config = dict(
    num_hidden_layers=14,
    hidden_size=256,
    num_attention_heads=8,
    num_key_value_heads=8,
    head_dim=32,
    intermediate_size=704,
    vocab_size=4096,
    hidden_act='geglu',
    norm='rmsnorm',
    norm_place='pre',
    norm_eps=1e-05,
    positions='rope',
    rope_theta=1020.0,
    rope_fraction=0.25,
    qk_norm=True,
    attn_scale=0.403,
    bias='none',
    tie_word_embeddings=False,
    parallel_block=False,
    extras=['some layers without attention', 'local attention windows', 'a smear gate', 'an embedding shortcut', 'skips across layers', 'capped logits'],
    init='uniform',
    init_std_qkv=0.0345,
    init_std_o=0.0428,
    init_std_up=0.0494,
    init_std_down=0.0494,
    optimizer='muon_variant',
    learning_rate=0.00962,
    beta1=0.95,
    weight_decay=0.0,
    lr_head=0.0059,
    max_grad_norm=0.5,
    warmup_steps=137,
    schedule='wsd',
    decay_fraction=1.0,
    decay_shape='linear',
    final_lr_fraction=0.0,
    batch_tokens=32768,
    max_seq_len=384,
    doc_mask=True,
    train_tokens=358100000,
    max_steps=10929,
    dataset='wikipedia_en',
)
Each number is 128 + 32 x the weight over its row's rms, rounded and kept within 0 to 255. Layers, rows and columns count from 0. Numbers have three digits each. The size before them is the row's rms in percent of the matrix's.

# layer 9 attention key, 256x256, rms 0.0345, rows 212-234, columns 0-127
108:118157119106095132136139129144202170111167103135183079085101229156095088137150135150155105141114141117126124037084139125135178116118119170087087154109184064105169122109123168099113102131235086139141074172140111125094119194138132096123129045111170088120118043126081136094141158056174151125084146136118134119100092096099135096120106147150153113103156125132074096121182146137130151073158
094:156114196152099143154096183135145063174137176117070163100084157110160200105118082103133133181105110093162102127111144106148127205142113118082117127145135112139102165131132158073165148123137147169161091170146110141167098153076159138187123089131126170128159150088150121088109139069134174160091092095194092177140078109137096170116151088106102132172161198134115162140099130138127102089138
091:147059128095193144136143134130124108116110098154176175155154158139157115106151140110091104146058120127116212153147089147123122080144118150248139151133118125139142159166129169079103197181102149127064099142128118151114164062075170101169168140127146173098154089190143107125117138130092144158170146104155138124111111162155111132186102104144117136131136143185159122091131091086103170127160
091:153127152087110119164174134090088206097087107079159156097068125132173133168112136107142146140116100107105171105129135091085145145199137112104115112100112111165080178129131105167201092176168153144100119123095147149085136139125057171126033128133107116124147070081150167148062167117074101162092053138118205134135112175147155114108121128161143179124088091076162183114153108107119148116155
097:123155128128168148069171165101148151156174117131115151129117157195106114087131065081087137142112136078134149115136088100137127158081121120061131136050165118104138177107112127129150097128159087131129133134112130106144111095114061147113161131169165144103137141128135133075090175153135147124118087138129130114080084037093109099139150104126137102088136124163099150121160120128122162117169
092:167126193172114128106134134142114096099145162165122114083189125165082112133115123142141120124125117129087147069163235093111150102058098145170179132147103136107143162173102141095137147165177102095102130094121130183101102153146116135142152177127118169064126163122129115202167114159169144112113159141132132149162166135134075090117125123145121100125179125120166161125123176124139158089107
101:104154110068118126095115149098069124120140059049184124145155105142086158077089119115182129111104154096151117086125131129156129090164104106083101157099129176074123167178167146152146157118155139153201115174141092119111118163108137146137118173155029088122117131143144161168132097154095109109069135143076148144183144181158164149113174068118083090146138147197080166111129149134128157142091
112:163092143193117114167121087117164158165145135170122162067092103127136142156141103183115097118150103079124112176169118150112190081110076148145123117167152066100142097109118095085132082090096173134087158068108199140096102074123136122139170148124075139129138141183138036162160110153112132128134120133150157128117107160199101116114118118078155147125105120138145130118126129154084119125109
093:162109092163138130095138098082114156168113139119089086164157166166170079136160146157144104090131194131105109142130158162113081115140138068147153159092115099127161136101092106121101126110128090122060121051120097083054098067118152159107132189090180095104122119160159059154119122128145087152151117143134119123075177086122125140191146166134137155121094096158124168117055128118074132108119
117:104124122114143135075135124129140116127147108048151099110171116109115141075086101096186172097111126097140106133137135094090081181120118052106114128073135117117119142115150067167167134138162118163196135130151107119138102155105095155100131174120108107113087084064090098070082116142132176182134127110137072193154138172133154167190173077148157119144073166124106064115127125101194162132112
092:086177102120086140114093215090172157103140076112079102178107152106057154138109158090110166129148133160110133087128199162197168144178132142130088173117105064061032078162117088119131144147153122164163091145116094149087147140049147155136139131101111134126125074157122123106144190139179142152159152137123096126130134070142122079119056146134117126157128197111133112152154158179128143177136
097:072155170142084084121129125122146120179112162078077065081121147093089190074139137048116120120134139137151115180158159129097095073083136113098138077150094102146130128139117128096153137122074199108121142050128086169106147116134133156190178127124236121182112155125123063097096152109086122165115173086135117136086127128112137103067149175154140188148165134112126101112146139070068117115088
111:176124112157156116173193176183072128094093145117144136168154125113154140092099125130126154121138113118174126115144099137145119152138099102095081167121088123128169115163128133170153108133092143164091105114086198096101168149128153123105119110163101200132164158053126175178106124154172040120130154211114131216155106115090147189148095083142184109112172079151106116137150157151132133118139
075:130140170140157211146154134159110108149161174152139133164104076107131107130099161134130119136158183128140161148125164114137121155176148071097136118159090126066142148146117136116140123152127115203103148105122154109153130137112087126138108113151134161098173195104117179126131148146144067104103109153170114156146079101129134150100110143189144099102154058127107127163155150100119137179052
071:130137127138099121098255212084087173024152113114119138112154105148103142114144124147138177130036089168121107146160105105132157178106112186112112178095094106108143109139092155152109126125092164101148161144141110096146114116067184117101108116168107128167108113114132123103106119207128137149134147120049132101153126155135163100147123095161162085081156136162119125126098098096153051066196
111:106121128108122126101230156139090143035145132118111126148118112115132111095110140144143209136116069135079148158202085133176113143125104167072113135133094113091142133128106151166139081148068178126149141112121126074140106152097153141084094110166088127150121083130164139092110068168164128150145159137098123146143159173139144148116101103161135085094111133169108107174127105078163082058201
058:086133086105139108101000072082166195121089115173106122131128182096054120193174107094122095166185127115142105115128163144098156135137184148129153052148151137076122138141125119096129096134171081113153097113113100162104107139115187078120137145145134085134070139154137101102118090113131140097146119070108200094133134118167098142107112127077155109118124157111165177177122102165102117144143
131:151130126121125137114000088122164123214115143173134108122161168103127103146151109130124064182187173114134132135130159141109144121109150105133138071141166136143150106114125139104127092148161066122075109104098104170098088126179131096174166123103157116121104169163147103159148095075109136084158112133164162113117121092140088171119162154108099174156135155133122194164152141164111160185085
106:176099127123147115147126187078123105093190140111109152104130117152142141097105169166181102097113182123129114106143132133134148080133127125140131088143167125169086094076098169123104165150131164124156131083155124207152096140099176144114150169083106126085123125145156150187127149142104132107095131140163162101171176124191140138163108160158105138126192104141148180089103151132162083087138
100:111050114128143153094172156123097142129127138169138157149113130117134187183167151115090124105182165131122099138133124053097074146101151105134131158132101119109128046107132118164104091098087115087087101091107117114103125107173164134159152123144132105148102171108164170207139108134159107118085158140093098136137120134154054134103135127149165112137175146188161121169069156097090142104188
100:143132123148042095112073142161144055130128105083172153143156123157098108090118127126200064074119092116148112155161140114094184077128082153166144097113086088081139163130126108134104141135166099147195082175103102157140158168085135092153197141112154167121107110105101118163094098093087143151131110127156128140157118150128175066079160117103151089175148165152173078166150133174121129168139
097:108122141127167091156172075107138135148106145131162210156110129139126121154141095113162188110127135055177149121091076112181155140146131146181145116108181128099066159170085123127103140126143118096061085139081097096135111149104173175106128102169127066129196138100134166123074081153121099114191108149026210167193069086096162167099111141102140195176118080122159140156097103149149128112113
096:110054108108134134066151112168133165106103122105182142108142152075146116157113111187151206170125063115127137151091121082145148135177129136124113122116105165113120157151132151221109112172163091082158120098118142079106060082150115128097084085164150112128210165154137134159058125129103177095151144173137121151143104107101198097101091119120121150106124108158127092137127130055144137123133
# layer 9 attention query, 256x256, rms 0.0346, rows 213-234, columns 0-127
103:101143132136092125178130147106116139132121134102108145133112076144182185154143094081075173127124098134175109155084164117134142164132116129126154125137118154117176091133103180117089167105078147109135102106099128127193146145115116158166071148115119092072115126074162114106082150159177131155106145121133134225107058169151066133098125103120197143148125118097104129091061148154085102169174
102:096119100126192163128089091156132195141132144162144146128128096188165134111135063151123172092087094146134141132144093124197133123105150046132096158131111093095109138097115160142172188106106130124079108157152143100138139157118101058109162112170151128077156097124142150104103126115145201040132142150091094115123175097120110121119077090181099164148133162108137149163103050124174138126162
106:094128151190116116127111147109080119098086120090173129101173156151072089127143123124157134169122121077097073116116077162097139107211088149138053114119103114114128143158169145118147159138096096198141108120079123116127143232156146063102160130100149075175178086130110134099081141139091155176053111150165113132107133089110102163177124125175099112151104139115105122144098168180092129151090
105:100118124155140151128137116131126102122118128136157155077221092136147121127122146163132107131107119126086138132219063082122123129100190119138201117072143123079105154071110131142076100101127048150117175131104183128167147113055127135130120113089153163105142147094125156086125113148126115102131149141116117156142083092100122130139102138106076146141137177179155182116088170117151102120172
104:141114091173134162144167132162115129131146116106087134153106101136148059070184132164153088100085143063075127078128143117067151069117133141199124126179090117122169123119071160125084098142141125109117148127069158131175099122129128150134172137113099181104047130122166077225088170131127106148154152093062104165145125174137153150138171166154063129096112130177148151122132134140093123109126
111:110159136151134141184099143037101114144132110106187092101081092071102111117069109104133110096114092093161132080166185107119125115079086092144124164139122117103090179136139088149188132095106121167096068117109116106139089080135118094122184113157083127099072103111124141168154139120106107146146159155059143137127125145118150122167157050131098083137132106120140129181159168139106179165139
100:162142114095153067164113148157115124052094106070185165124150114096131063103129099104135139104133139058134107162126162143117154174097166137104110122118090111130094127137151120108124165144145144141092174109104168105175105120051177123084167133131092129129140134106165091074157145144124110178157134107109156172046073175102101199120129099127162098196135173090096043111057132135133119147124
108:111111087089178057170105143098082129059093121143086122153149148108134122120131120120098147220110106113222137164136129204164142137122158158122120118191104074161171138124154138116141144164094099133140152109117170063098102115124050184119083125110126148143148116117134157138128076130139067156093092130133138136132125149106081121185109110088101154100102075133089156160142213096146119111160
091:150132128121161102105088124136114126086179125095102094115134153127117131122153066132077075121140170111130131158090135091153162088042138099109132120145107133179131086085108088122168114149111106146103122131086153113192174130103080097169163120163104158146089172068174084119137148141146111065107172123128096119145132150150105143157134081079137107106176125129101124122142171068146026115160
106:162167163091095152112088182120131097123169160183094091205132107096100172111172167131115073160111064165136053151113197138128145166134099121103219145099143090106094084162132172163130138117149186126138090110141085156046136091119085147163119062125110166120088138111126158124121162104148139148116106157130134099146183149129145120157114136177107178113134114043137173172100119132085163118087
103:133104124120073084121154107162135137155035140081034111118186134097073183136143182100145129131081108164141112118117167080097167134112102108163130138128149147139164083172161134073111147137123136131098163127127139172113145191132200093161089117059164199143082172102180180108109114087100127109107142115179085079165077098177082148080117126095114108126187093080144101145135114153130127097124
129:229007103087133055178043177160079121159118157071158062128126059177141176122122150125176099118175145149158190111150087149147121104083092103137083145141134133096194145135124140147118118143077107112080135118048103103131122128127105108152143134087137195106136163110151140148145122150139122099199074149149131153207156116134132125119136117118138107144145099185108136132104169144093148176089
129:122178090183161199102104083115164126127091184158079132132087176150126097128149061184112167117165125193137101145084125169148096127132164024141140108079136100162109133082162096114113111115203148176156161089129163152133126162133199128148122160125106126136139100168126156110149116103141105118081152076115136130120118128149092111146086152115129120194152153130159147086116051130153158116115
073:092253127152140161121128127133127150099160139148069109132156091141184114094060101112105147186149181145152087132155119055171106144125149137112125104112138123146165145150127122095135203114133137146116132120137235136121099116160118118175092149157089150121106164108116169128182136105156099142061169156124163123165060105121109151136192128129174114144121092099155099204179138153158142083170
109:077185090147150128132175120065117116033173086043138117150129122119169178116140125098098147160133141120122146131111130086165117120135125136121112127112152122154153157128102096135189174167099120102173092123173209124128098103165080118129069125140116146127129107144131119059169135158149115151103130190137151146134119142114156078077173102083165121105097092087098125202161161150200107092177
092:132163083109129127120233138055101106042155122070160135138099122116124203160210156149121178121138076179155107129079093149127088138169114138160138117113135118164110104093112100157208146135105103116205105158119118120135141112098150105120112128121122153154145089161183148067145114154097087147105097158129084111126139126132149033100140104129159111126087101109114151168168115127182102106158
112:115099140146139149155020091183186122185104135190117089126182141122159059116028134110143082159087199075122152143180166104156133121121140136112095146148129129089146148199158165118081135095147168144044147106153187130097137105184099153168122120135161107079091188111059126160133168067139172105135141130124164128108106140138104200159150144136105140136129108111153112126116141154088168155138
095:131073169161081137135125159130069117087148147114091142150121104194117155086165172137196121149097180070144117134144118085116153088162134141095123094176138150137075081136118117151097116119145148153121113114224116192185142116104163174109132122119087126103099154124150158136152104127082119153132155102182130078162161146168145084115096128063125140172129094166140175120105154185145136099122
093:140072122176160122125132034140070096181138224110147194100152150135179172143146171132118081142124175124166104073138100105082122160124109150142124095139076136149159068118129152160074147116119084059092127100137136107117111075197149155147136121145126128130110170163198171111128129120147090088093122118123165086152112156129078168136138145117115144078186123172161123165107129115160180085149
093:165201168175099106130128129120134088114103146121117117092157096103161109139091131138136132180143103151187110174203097125074071116161159174164114125149101163119131175155114135135115136090158120190118131141125068129179111129090113136155139147081077155132132155179101128188115101154087132175157086093136140094121081120112177081077186121075181108181135158156203079179131138123122109127111
091:162136121099147100100114081170109206161178134175184181208137155090159070144145136094098161069110113131148131093107144128122179165153104127120133099115141125142112161184162163140150094097188105113155109171103083126110082176084144174068168170164106076139138103156112125143128133158059183124148135082125128119168109108125099100080101151128117172163132162103153149128088135081100097104151
094:109137157083133106120114125180129146202165161116154157074089133124194100143070172121149170155149090166132128148103027114216137130105092115107110119091152124131094170153126093092124101148171154171119186129111106116157090107160104187101054162190169159163160122106092095150079071159131171111145151074102102113108125119091094138131086119168099156167074125089116035057129128134139127159107
# layer 9 attention value, 256x256, rms 0.0345, rows 192-223, columns 0-127
101:110154127107092176132132107107134062126110111104120107139128129141183128126106078107121191155104112130128150128172110128153062161113109173216177115132117139171093115092092150118106084103131182137151182120149176146145140126233165145135127106133097082116129178140148150119101150155116126153167111155141133080136156137141196124097132088176147112094118115090147116105124048166129114100173
102:111128102071170121101145131127102160089182151125104072106128121176193115154077120140154123098196111093128142142181100077181144129078174070150146107064084136112107074159111134112090181166079107094124088140065088123119203148099145168133125148164121114123122082127100079116127120144119094080107103158172157098123054131060116097139175139091175140147123100126174138173109139158137074158054
107:176103107091108124182116166123118115095143120114104227099094145157120102141092079101145078162100127128110070098131106116061092174112150138124119091153119160133160169140115147135087167155121115063085149163111112137132102092080109137141088088180117146114161119128201100141176075173098113067115144137129164139097145118195085086075144106153101174146146146098133099181156194134057157134174
102:126074221119189153170099142106145123080122121114140147099117165205142132137099147140107106156138129159130053174118055158150143115129064142099163173135110133109136233126133165119108142086152113127128070190144132070067101134189156073089155142129167119065127158101123137102078135124080083123108150101113126104150063190170109115145183142061132107109099145150157113093128131155103101102092
106:107167099100130192179175068099124135138133126153125075139150098132156156164124118172120119115186129110180114166169131126091095184133212129093123073130118096152108102102049125170130099135120108165154175157108108123166163128094102130113084097147158132120102144161114140113122150129166104092108087100126194159098097129118130116093135127126170136121151095128125122052192116137117141125140
105:122161221104128103140168172148109145157119120184135141159068156098115150168175144108131146160127156112066146184140129113075130098141195179103068097074120080116136100159074119148173152147107144127139160123100105186130109145080084147094099146137163158123128144106113100199078149174127131125124109151121088099166087118172119090136155103128124136135090139157156131132083121140128129091138
096:105161124105107119119167095162105173146102129110187139105148141135133133167098170109149141119135087105040199160183164130172120075076129136083114105131108131150141103192099183157158049103132126060119106183130182107111179108152140101135148127145122169127120073129118082131104070095123103103139119135124142064072134072137135126136120141162109170082134168135164172111159100121151115133127
105:152141106123075059097102148121124153146137107154151161090070130155189072114108151143145112179140130134117153105153069064137114162187096128133113124123244161087099135153131063135131139093158109168123124127079088169087142147084183113111086152106124112082150118135112082109154164173141090142105179130156168154091157145135172107173121195131153142094132106150123084158102113165096165146104
105:142151073111131109156083159130129086144135100078147154122142121138084115162071117164153125112156105186161150107117095119085129104099137085166141146190116149126102117110095170118161077079121102072108151177061077114128110115104142084147170145087127070131090163116103155145120160161111083115109141130079138049092133116116130100124159149077130128171137094098129158133143116171138118187118
107:133132130161122094070114162140124120191168147146124178131152125152113103156163109125150154164104129094103100066180204115160110138109162078063083122118109190097162120116126143171152107139141121194166082126117132111149113123140123175095118140166213100130079100180102118097114137163154169122110112138141167168140158166196078170129167137176169166145094199129081156143185107084110128137145
098:168141148126116128098096108134144132152136048102082119144142141153146131120106116064146133114122117104087172152103194159144103161118104058123112133184210162115125136097123152057080121120196085171091180174185142168164130176109165150073145126127135100093128131122115149134120139141146148134111179117157078094115141111129098139209124140124073104119156147143112108189108111095145125125065
104:162187158114088102102073135151141141106205158097137171135158184161140133121141177108139138106175153140070088146094114124177111146094111083114137156110107146087121108176208110140111115118096117192140111252139177155133147124093154185133138141081086159116110138048133141126131112110092163101134163109146087173144120090115139147144104105044109175113100135157112132094142124093121118114141
098:080149150056165158150096125131126125166118153123157053137142083122127111104123120130063156126123157178153132101142183113126126136131173155073173122135137121168123139140071159113153141135102081184117071154146114150090130103156073054131064150126090109144069153094162112182154135093191137121169110094115082139117132054109172130122106059133094099178162191077184166139100102125109074117142
101:070143081086150170138097122111099160081162158186109108105112138115151128086117161142096120142084114102121121071169097090135156102216134115134151148190133162135118205133140111110107123165107118060185112130139084143194104143135122064143165108198105123111138099174091131096095106110121128171132121131116155142158128099110141107152104071153123165173178156186135237116143198116098145076106
107:151114113139152140172146128063078065078130131108118187116084132150114123189129107150119099132113092191170162147102157127108152203094158176116097156120137147166168110127165062164087099145166164138136155124140144151146156098121167111128119127168095143128101137183126157121142158098134053096094136127097100061099127104149137079130126110104143118135175140071110077114205125105096140147141
102:194170181154090096136125142128116131102157056106139142148100191155151056099158123140102169121137123136144144089132090082070127099149108116145127113103160184123226131140093142169177149136111145119139144134121156137136145133120131155090150186104063105174162141146169132184146144119162166140112149096117142168183087191147122137062069117103120115081140122134129071146081127202104142137138
108:144083098139132037112150059119188164188129158124121099124105105150136122099129114126115174171094134089097143098093130143140145100130151091142084084126139115140139088106143165103133078132142128114104211091115085084162148111154121070152123105147148140101112114079088082132121185113185112162097091141168103155108104104114131099123146089162117173135100129112166109155157161086141107149065
100:113143118102131143104134151129122142169154130074174181147151146152158178090092141155166130147178169110078113088134164111164177114094098179117126106173128074194123153100092091106136111124159142155126127138140107090085103117183124096155104131133090152073156162122185110147152121178153190162085109045136118121127169121009169133142059190137139120100121125141151149189171160126101159153112
101:098133157116137152124087125199155094104164142103114134099209103131145120108104085169148143133095149118090133088085121127031110106072113158169147163142059132110135091149121150126147153149143099073101138123100134154126110091150093118139129133120150172103118113098103132155195168136155123101166185134111196117103101142071113107150153063199187151172170158108112140114158080119166162127133
099:132145093142152125147079139093163161135163150122117162121083143112094082141111112126101184078137113109131118121072093087121153072126120177064115110181078129126124053084159118104131160170182184083118093134155112162093169118178110141159117092128132182116098099113111125126082163133132101179136107178127140081110157151076154123153139117089106095134144160114134093098122179062072133127066
096:106160103105119092142118096132104132125102116151140155121124152130142143102108169146158217093097116091085093128108176131115096092117185045144149155117100162129084174070092133164133104071163170141121148107153129140104133121168148122104209105139126173047111152116134077144131135146143093132120068059183171116149174132144114105124173121151106121156100070077138144192132101106169135127089
103:133126142053147125139139108092129107077147107067136156185168169150122101177126170115155103126077162093092101117145112152046060114194136092143124125170127106153110135116128114096110201135177167114155158143150119151123099075110103101099070166171085123107187129167166110130127098123069157151166189098148082126158099104101151082193154124122165191150103092145106103101164087112138148116135
099:096076146143134089127143130137153188156156163172189170137118099090140153154117054096135159045160112117102087193105175170086125087125133162086064096120119103116134088111154097114128103156142120061121088051185152154144162185127075163135092119129082161166139169116115154100177137144148198125117085129143142153139143090048122118101148172210134107174136171119166134130102090140130115145115
102:177136147107162109084114105133105110125149108099102105158157199166109090124078156133125093132122085169127059168108083117119165131164112115104134111162210159101187109126160079125140071105124090138127132090096113113152208095143170108138173187129110087166101193153140096118172156119087100107185076140094144104115094119087097134092120103079098146194136117229137116128121172115200182140146
091:182098107084109149067130131148155136127190066157140144117143148160100072110086074127161127095140131085102171133097052071120026125122096169103183099110105148169136140124149116126112131176162152118085116101120168122104102100082136102184138164099131126029104152111161125146127170132095096151129129118117139147132124093135102131095124088118153112100136145152091178100072145143071124115083
101:103143109154178169105117121094171129120161150141166140131104152060174127132147094128126097091096081083137090149123159169128132133163082200141105108090137130125126158134129152110149124126182214119091051079139158115052134131102139154163076103083124169104106115167149109092136125134153069127051081185207113035108144123118128180089080119112163101137053132098132121157146082170099123133098
103:118125165105123091120152104122151153143032112183168147214096098160076105128099165099119127092125162097159084148150124138164148167060083103113113100173170140052136068102084134171089118127127171140137142140120164076089089103179109118125111185093113152111156166132134125070173183118051140082109104123096117113141109184147094147159128070088129133110108124182083108158130154161095090087107
108:125100117216130144104108093197133161154129152171152101111180089122078128133175115171138123098123155164064202120100072184114163079171045208101116130130131114172074096109205096161151105071131156135123158160137121080152118131113111132080097200125179169116137121143095099097048133119136101156137119114142170157114165113133190143178163122117107137115116114140088142082125180150107117136075
099:116095102126126128166141156147134162164115146108141073118179065113062165152123174104107128092131140086191202156152150148169137125174131139130083103151167133124122143137156064129175128130167126110041117167137116112216116177152112067151108121190101127147181111156117154142094119130125081108159155155131158125091166123157151129147145124130130141129157174165110170090153146099141125085128
095:042096117129165087172132161105114091125095127100128163152162112106147174134110166068122233084118188099100153127079147090141066067119120187115103138152144130155122161097154164155132186140109120091190132112130071127112119141108078127090160135140124129144152163113075082117151105134119155131167107130034104100122139095122116134143149105163152099110119114029129118120203153109108146135077
102:171166132209160153116114080051160137081161105120103114137152084146122126126118122195096029087126090154183090127104111104133138145125157115123162158082161116133147100090054126207074151107094135083116112154153149130118153130112126124142130118114061105181191102145147121170134147084137090110109184140124123120176113096156128105136098153063090119129136124145180144040157139102171093178114
102:160130093125132115157119122129091165128162091139136119135191138093160144120174110219144131203134116193185113169071104126138130221113120157096079090109160106144167144130183074136089118183143140132104116157145158159160107123149144113097161092087066143076120106098168148186101120143068153106173151105144130143126116119136151200142123122140143093143170123126122144085153146143105133140149
# layer 9 attention output (transposed), 256x256, rms 0.0428, rows 192-223, columns 0-127
096:155113128129175058182133098162081189111169136103148097134153118128132103162132104111098085115095144120158096100133114139171171093092140080043186141131105080126114161163117096117151147116135095157142139094108104131132140148075078118130138139118188114128107054108121090151173026122115148094123103156101107187155111157155097105122106116125158107146086109140140194133077166120114021180137
104:154143183111090106190121094107121128149121144176118176143097116072064173084164124139108121097147152169156084098108122178181136175126175162132167175126123169106074177160128146142176073096145178121115129198144151142118107085137125078157107084123157168131144140106127157122156145106163160045075094125118153154119152138111129111135087108131160186138118120115149102123158147102078173050227
107:151211132094097135064170125123076150118082122130089107192140134109159132093103103145130141171089144143174154154122098122191079122114117129156081157198054119097116132133112106140162182112078147131168117165086169127188107137130103117209147142094133171102050132109136118194121161084078204107147111122129117091144098175111197142138164062102099100080116121186150091118116127120119121185137
100:166075087156090080096144144098111027167106118132147122155152129142104132122130133120098126184103129106146120141117120157101050112130075136165153125151133141174117063149167160096133147087120109155102133134129134132121161063118207107129128143114132101139163157134112103108149121044144136112156080117145139167104102115139145177145130108160148144141164126133130166091136167106156161104124
112:182097102149173119157120109117145151145173124128114114118127145152126132128111152098178127117109108113171183075092179167155166108119093128159138120135133148140073120166143175126118084115111222111147092110116124162126166134146167103097139148158119142131116117107175162131176155118124108163114151139151138125120183150153129140177085063098115151183119105105134102207114122058119111146117
103:086118115088171161081093059081171143062114166146163149099105149105143136113104090136105132118115114031124168092094117179139082140143140141147144136160150120108193134129148159120134115130127096101126112109163067143117175114167115164165093199080094134072102132160156150113136139080089103138181112136157150162073207205085132112102137138204111140118176083114129146143169058107133164122129
099:135123106136137187165088166098157140168129126196081159130143135141145120151184100123094156100114211133122134114111118135120131122129128155064111106139104112099143132109089115101057118147117183179188196112132138080115129182068075164121142086108197107103118140118127151064103177122097162090133081082080147203152114130127125126151088102123159095152080117089139159169117171164117179136098
107:113099158180072129116167105094094071105095066153108105132183134074134151107112137121123129072090119144072128134126122143087146065111075139141143177137078160109201107128133167166075107117145177137063124140188186104149123133205161107165096101072089138135128125131123162151132163087103141136174104148181161090082082115128129144124080173091096150128181127151174086073137124145100165120144
105:196057126109165154095075072104129158083093120197076138129094115110163157078140190055137125145080148097150094146145169142148113113085086162147181155117134106148138165167126089136159125144143168200172134124106165116124111126139121119177142099129150193113176144124140135131159109091134161154166130119143118144117124115163124116101172127153101159114138149193138102101147145074153136131126
105:119174157091169161134127142089131125128141163098198170143101157140124134112123120150080109109132133146127124109144101081140157147100073101106108159111157085118084112132124139142080158108134117085097087089185121148076087199152100135150081129161159161144106153164142124139213102133110147136114118124114078108158114081161200063105087163118059092145141109070173139145132100123176127103129
101:043134160132089142152143146114137145082065184123184100125128135095045128127142129109158103145137127115149082103104036087181132140118124133108142118100101079138128135121108155127089155178062155109163175155122110090097053119121156129096111062180117124144121151104138102086165104148150114122109134089132162150129121112134120154106152111132094102165098155138129087151064143180101045156167
109:151090163137109075110180140168139115051008102071144184111168129101126094120142144112137138113094094106147134137151113096069143094144125178168071118130104123140147135081119109079092121131150105127110185078131088135099169094120172080114145104069134182158134177173117101141127180126186119145147112141145173057093111134142104131111147167079122067120176125166163123123066149147151109130077
095:097082115169156071125157103073073152092167124107194159148093098092107204147099117123121136136190174186163133164087143176122092146137124082148127114139141132134172073073105101132100092125096150086162141105137124139115154140087121231085162161143198111122141123050103179058135102142087117123118103160095122121129112164134068124134162156132127127129122098142094152131136140161115139133145
101:197158124115103108180179154117155098150119096109144136169104125122115163130163049146148187114203122082134088156113159151108168130124123109050134143126133147137143091155161113127142158153097148171127133150148107093053132170104075150113062097123150105125126151090084099089107137126143206072188080137191105127072120150154119153147102126131100126097078111036175113156169099099156141134159
112:145154115073123161169158150215099129170098149179094095119181063161159150102165144102147128121142150116076124109119177174123162093136155114134213069146087147113108078176133177120140093103103118089110087115103147161169083140118076134152172079104130152146107135106118110135096167114049157119098130087106119134184139145142083128125123113099095176101116113201109170191108147133110108087141
102:148103110168151115125035158152082123131116153153085176169093103104130167085077154136191116127107101076138130194087175117135131145090153132114103123123097112060112087108153098126138187140094076169126133151141066220129106091166113101247118132105092058128120108094106146141147101084123133125135124126128147104076100156152147111125133083134119103140161071136116092109126084061129175138131
101:080165174065142205154106105097133098083125129166123128087106152138065133191136118174119104103121085115148146128185138198156111118112133130079197155157093125089109129119116102132171087133171150086150136170136173136047149093182117131095113147136134170146100093152116110149119104107105113074112150150121137132156177154150143154166074087146122103147132112071110049145107095161173064123195
101:195098111142120113134128073200097118116135086151150123155073121114091123189156119077093136139141136187131179099094144143141101152124131128104168144111087098106171107144166183234107139207126121129091156153142124145183158149059125140149110142115147161171107112153155167133141132113066083149135077168158142108131125190112123108119157161083143121102142122125180110074168127106108059157124
097:158078136130100118124163063107146187104099124125101131147071135099143167121108134108093107175160142097181120176191119157093124144111136127003134081143146134171129146142166092143152116110092144184180079112129122109093160119136169140161140087111081121150126111119145156120071044094168087133076111176138122141097170179187114116168160105057057122157110088120158161210132141138099102071099
103:092090111139155101076169131130068142142130102164141128157122109146133163122168158132158151159169086086088134115183111175108106153119110104100146185106116138104163169065133106129129122108062044118098179027123141076151063148113108137137127152151113100140143123146148073082170158128074106093137123099149137190120110077116109148176115134177094138026084142112141133107140135175166106127162
098:131170145137155124087161242094175146126117154119101089169107176162028102150113126113105096147154136154109092088102098148131096131173090157144114094101187141147079152137134191130141136138167124132156115127115137133071184146152113138127117157046137154154154080144134169080152123044144156115080149183159160082106113156103167166124120159163116133098136080100127107071130165156115114118197
108:177124114190127080138157138171113146147152113060111077122134102133151152068120104116130113097127097113137116099103144078103173117100120121152162118131115123085184088164132145174056095130095094184140129173115077091120141127142108105119138079084124153114057164171119113196060159139130120154106118122090160161081133188164157097070202130133104100077141120176133113175136148133110081113069
100:097153143145158128120094069138134128124125142158137156131085119138150138107163119122094148160125137123143211092151097102148173137174104106115194108111152151091181130113128118149139155148101131159147142140119131152127118063130161136128098131185138127124097115140092135131128153128121124093155133179068162096112158128147178088160103149089085123113112121113137135156106100126137126038147
101:115164176183068181159127172164116136136091123113152149120112131156097141132205111090133066148137159130147083122146148048097061164104151136128083130064138176171159134134154170110127175102132115076095199124151126119145117119121114156160127143081147152129142118125165173149056111127104142134092109098189155195119129135193168182151171125128122075098141113114116094126120100129149115101109
095:121120153128100163096155152135149163099137076117167157116133140139077133083151111099164139173153172124093069169133169077119177134129195147175043122160179123081162160099137079112127124164126161173200158073044079092140126144152147163150094123174088196126123084151113146142157121105105162142128093097152150151125111159147168140188122138103070104130113117136119126116174098163198143129162
100:146100142167087077162169113163107177184170080118078116087132138179132125126123104140099140137108127190099126147132118152129102140088154076067211107111141149193132119100115108072128095093116056087083175154130141114126085160133106127107133161117147177175122141134138113149075127178118121096188148111060098126188154157099121116135174171094108129117208161165120164093098174144143137069206
103:130093104139106139118140137158058150085125122074168139049183181125141131116152060152132117114167113098103133131143110170106154136150126087120157186105104122072155112142162133069176118117191120103129112108126122112103180092051160123144155069117107110127126092154139144168073112100151163105148165098166118197131113110174138132130125078113156124132146115094168113107140158066084126122135
108:126156174149149068139194159116151085121132162095147125121163128138120147101123185061111177194119068086129120121165178119192134142129116128169074113148163129120125137182099128095140156172156141117120137058141122163131166142126144136111172110179047063114099063168159158129156145121115087137127115094099134140096110103112119132151114100173119112179151085131189132110114096132081183103134
101:101149131127084106145142117092112041094120080171076133119136153135159147125200086113129156111202117159138134112120144096152105153145146094111110082145067110133147122145090182176077140110097170096156060093100095111124141124127130144109159149114096120091107151105115122117152099167175117150079159156130105163122106103139106145131115128117168138104123072101161131180142101161148126153138
095:168143143142153156133104072134129138126148102133152107140091122141149063151117071126127116159165112159109148083122115169152127088162113047099124137165167115115124149118135065138166119157102182196152084105166116108138139154135085159145137111184164096128152107155103129122081175083125139164109141129129125152061155099149217122132145138146104174111086204164147179106105105096059118172124
096:129097134148126098135110116195144112224153122174119153195109099120086178124178119112122166080123162135126116082123152126099075181080105086161103124141078153135116130179194190148095153081127122096152131151079117109144157105125189132200165126184151119086089110115097049178118118143177133126141087119130107117118116143109136157151112085161183143155150100120062087158059177161109135149150
099:124085106092106123148167123124152098150134140189091160122161132136139115127140146077099140124164112110106197176134101123087175083195107092174119146163114133154161094082081155107097176097169149136119093156145128100145131121101152093117130138110118123107131156156099151096114119183190138065143119177127139112169103112060082169117067141108130136077094195179096090159123087137150110150108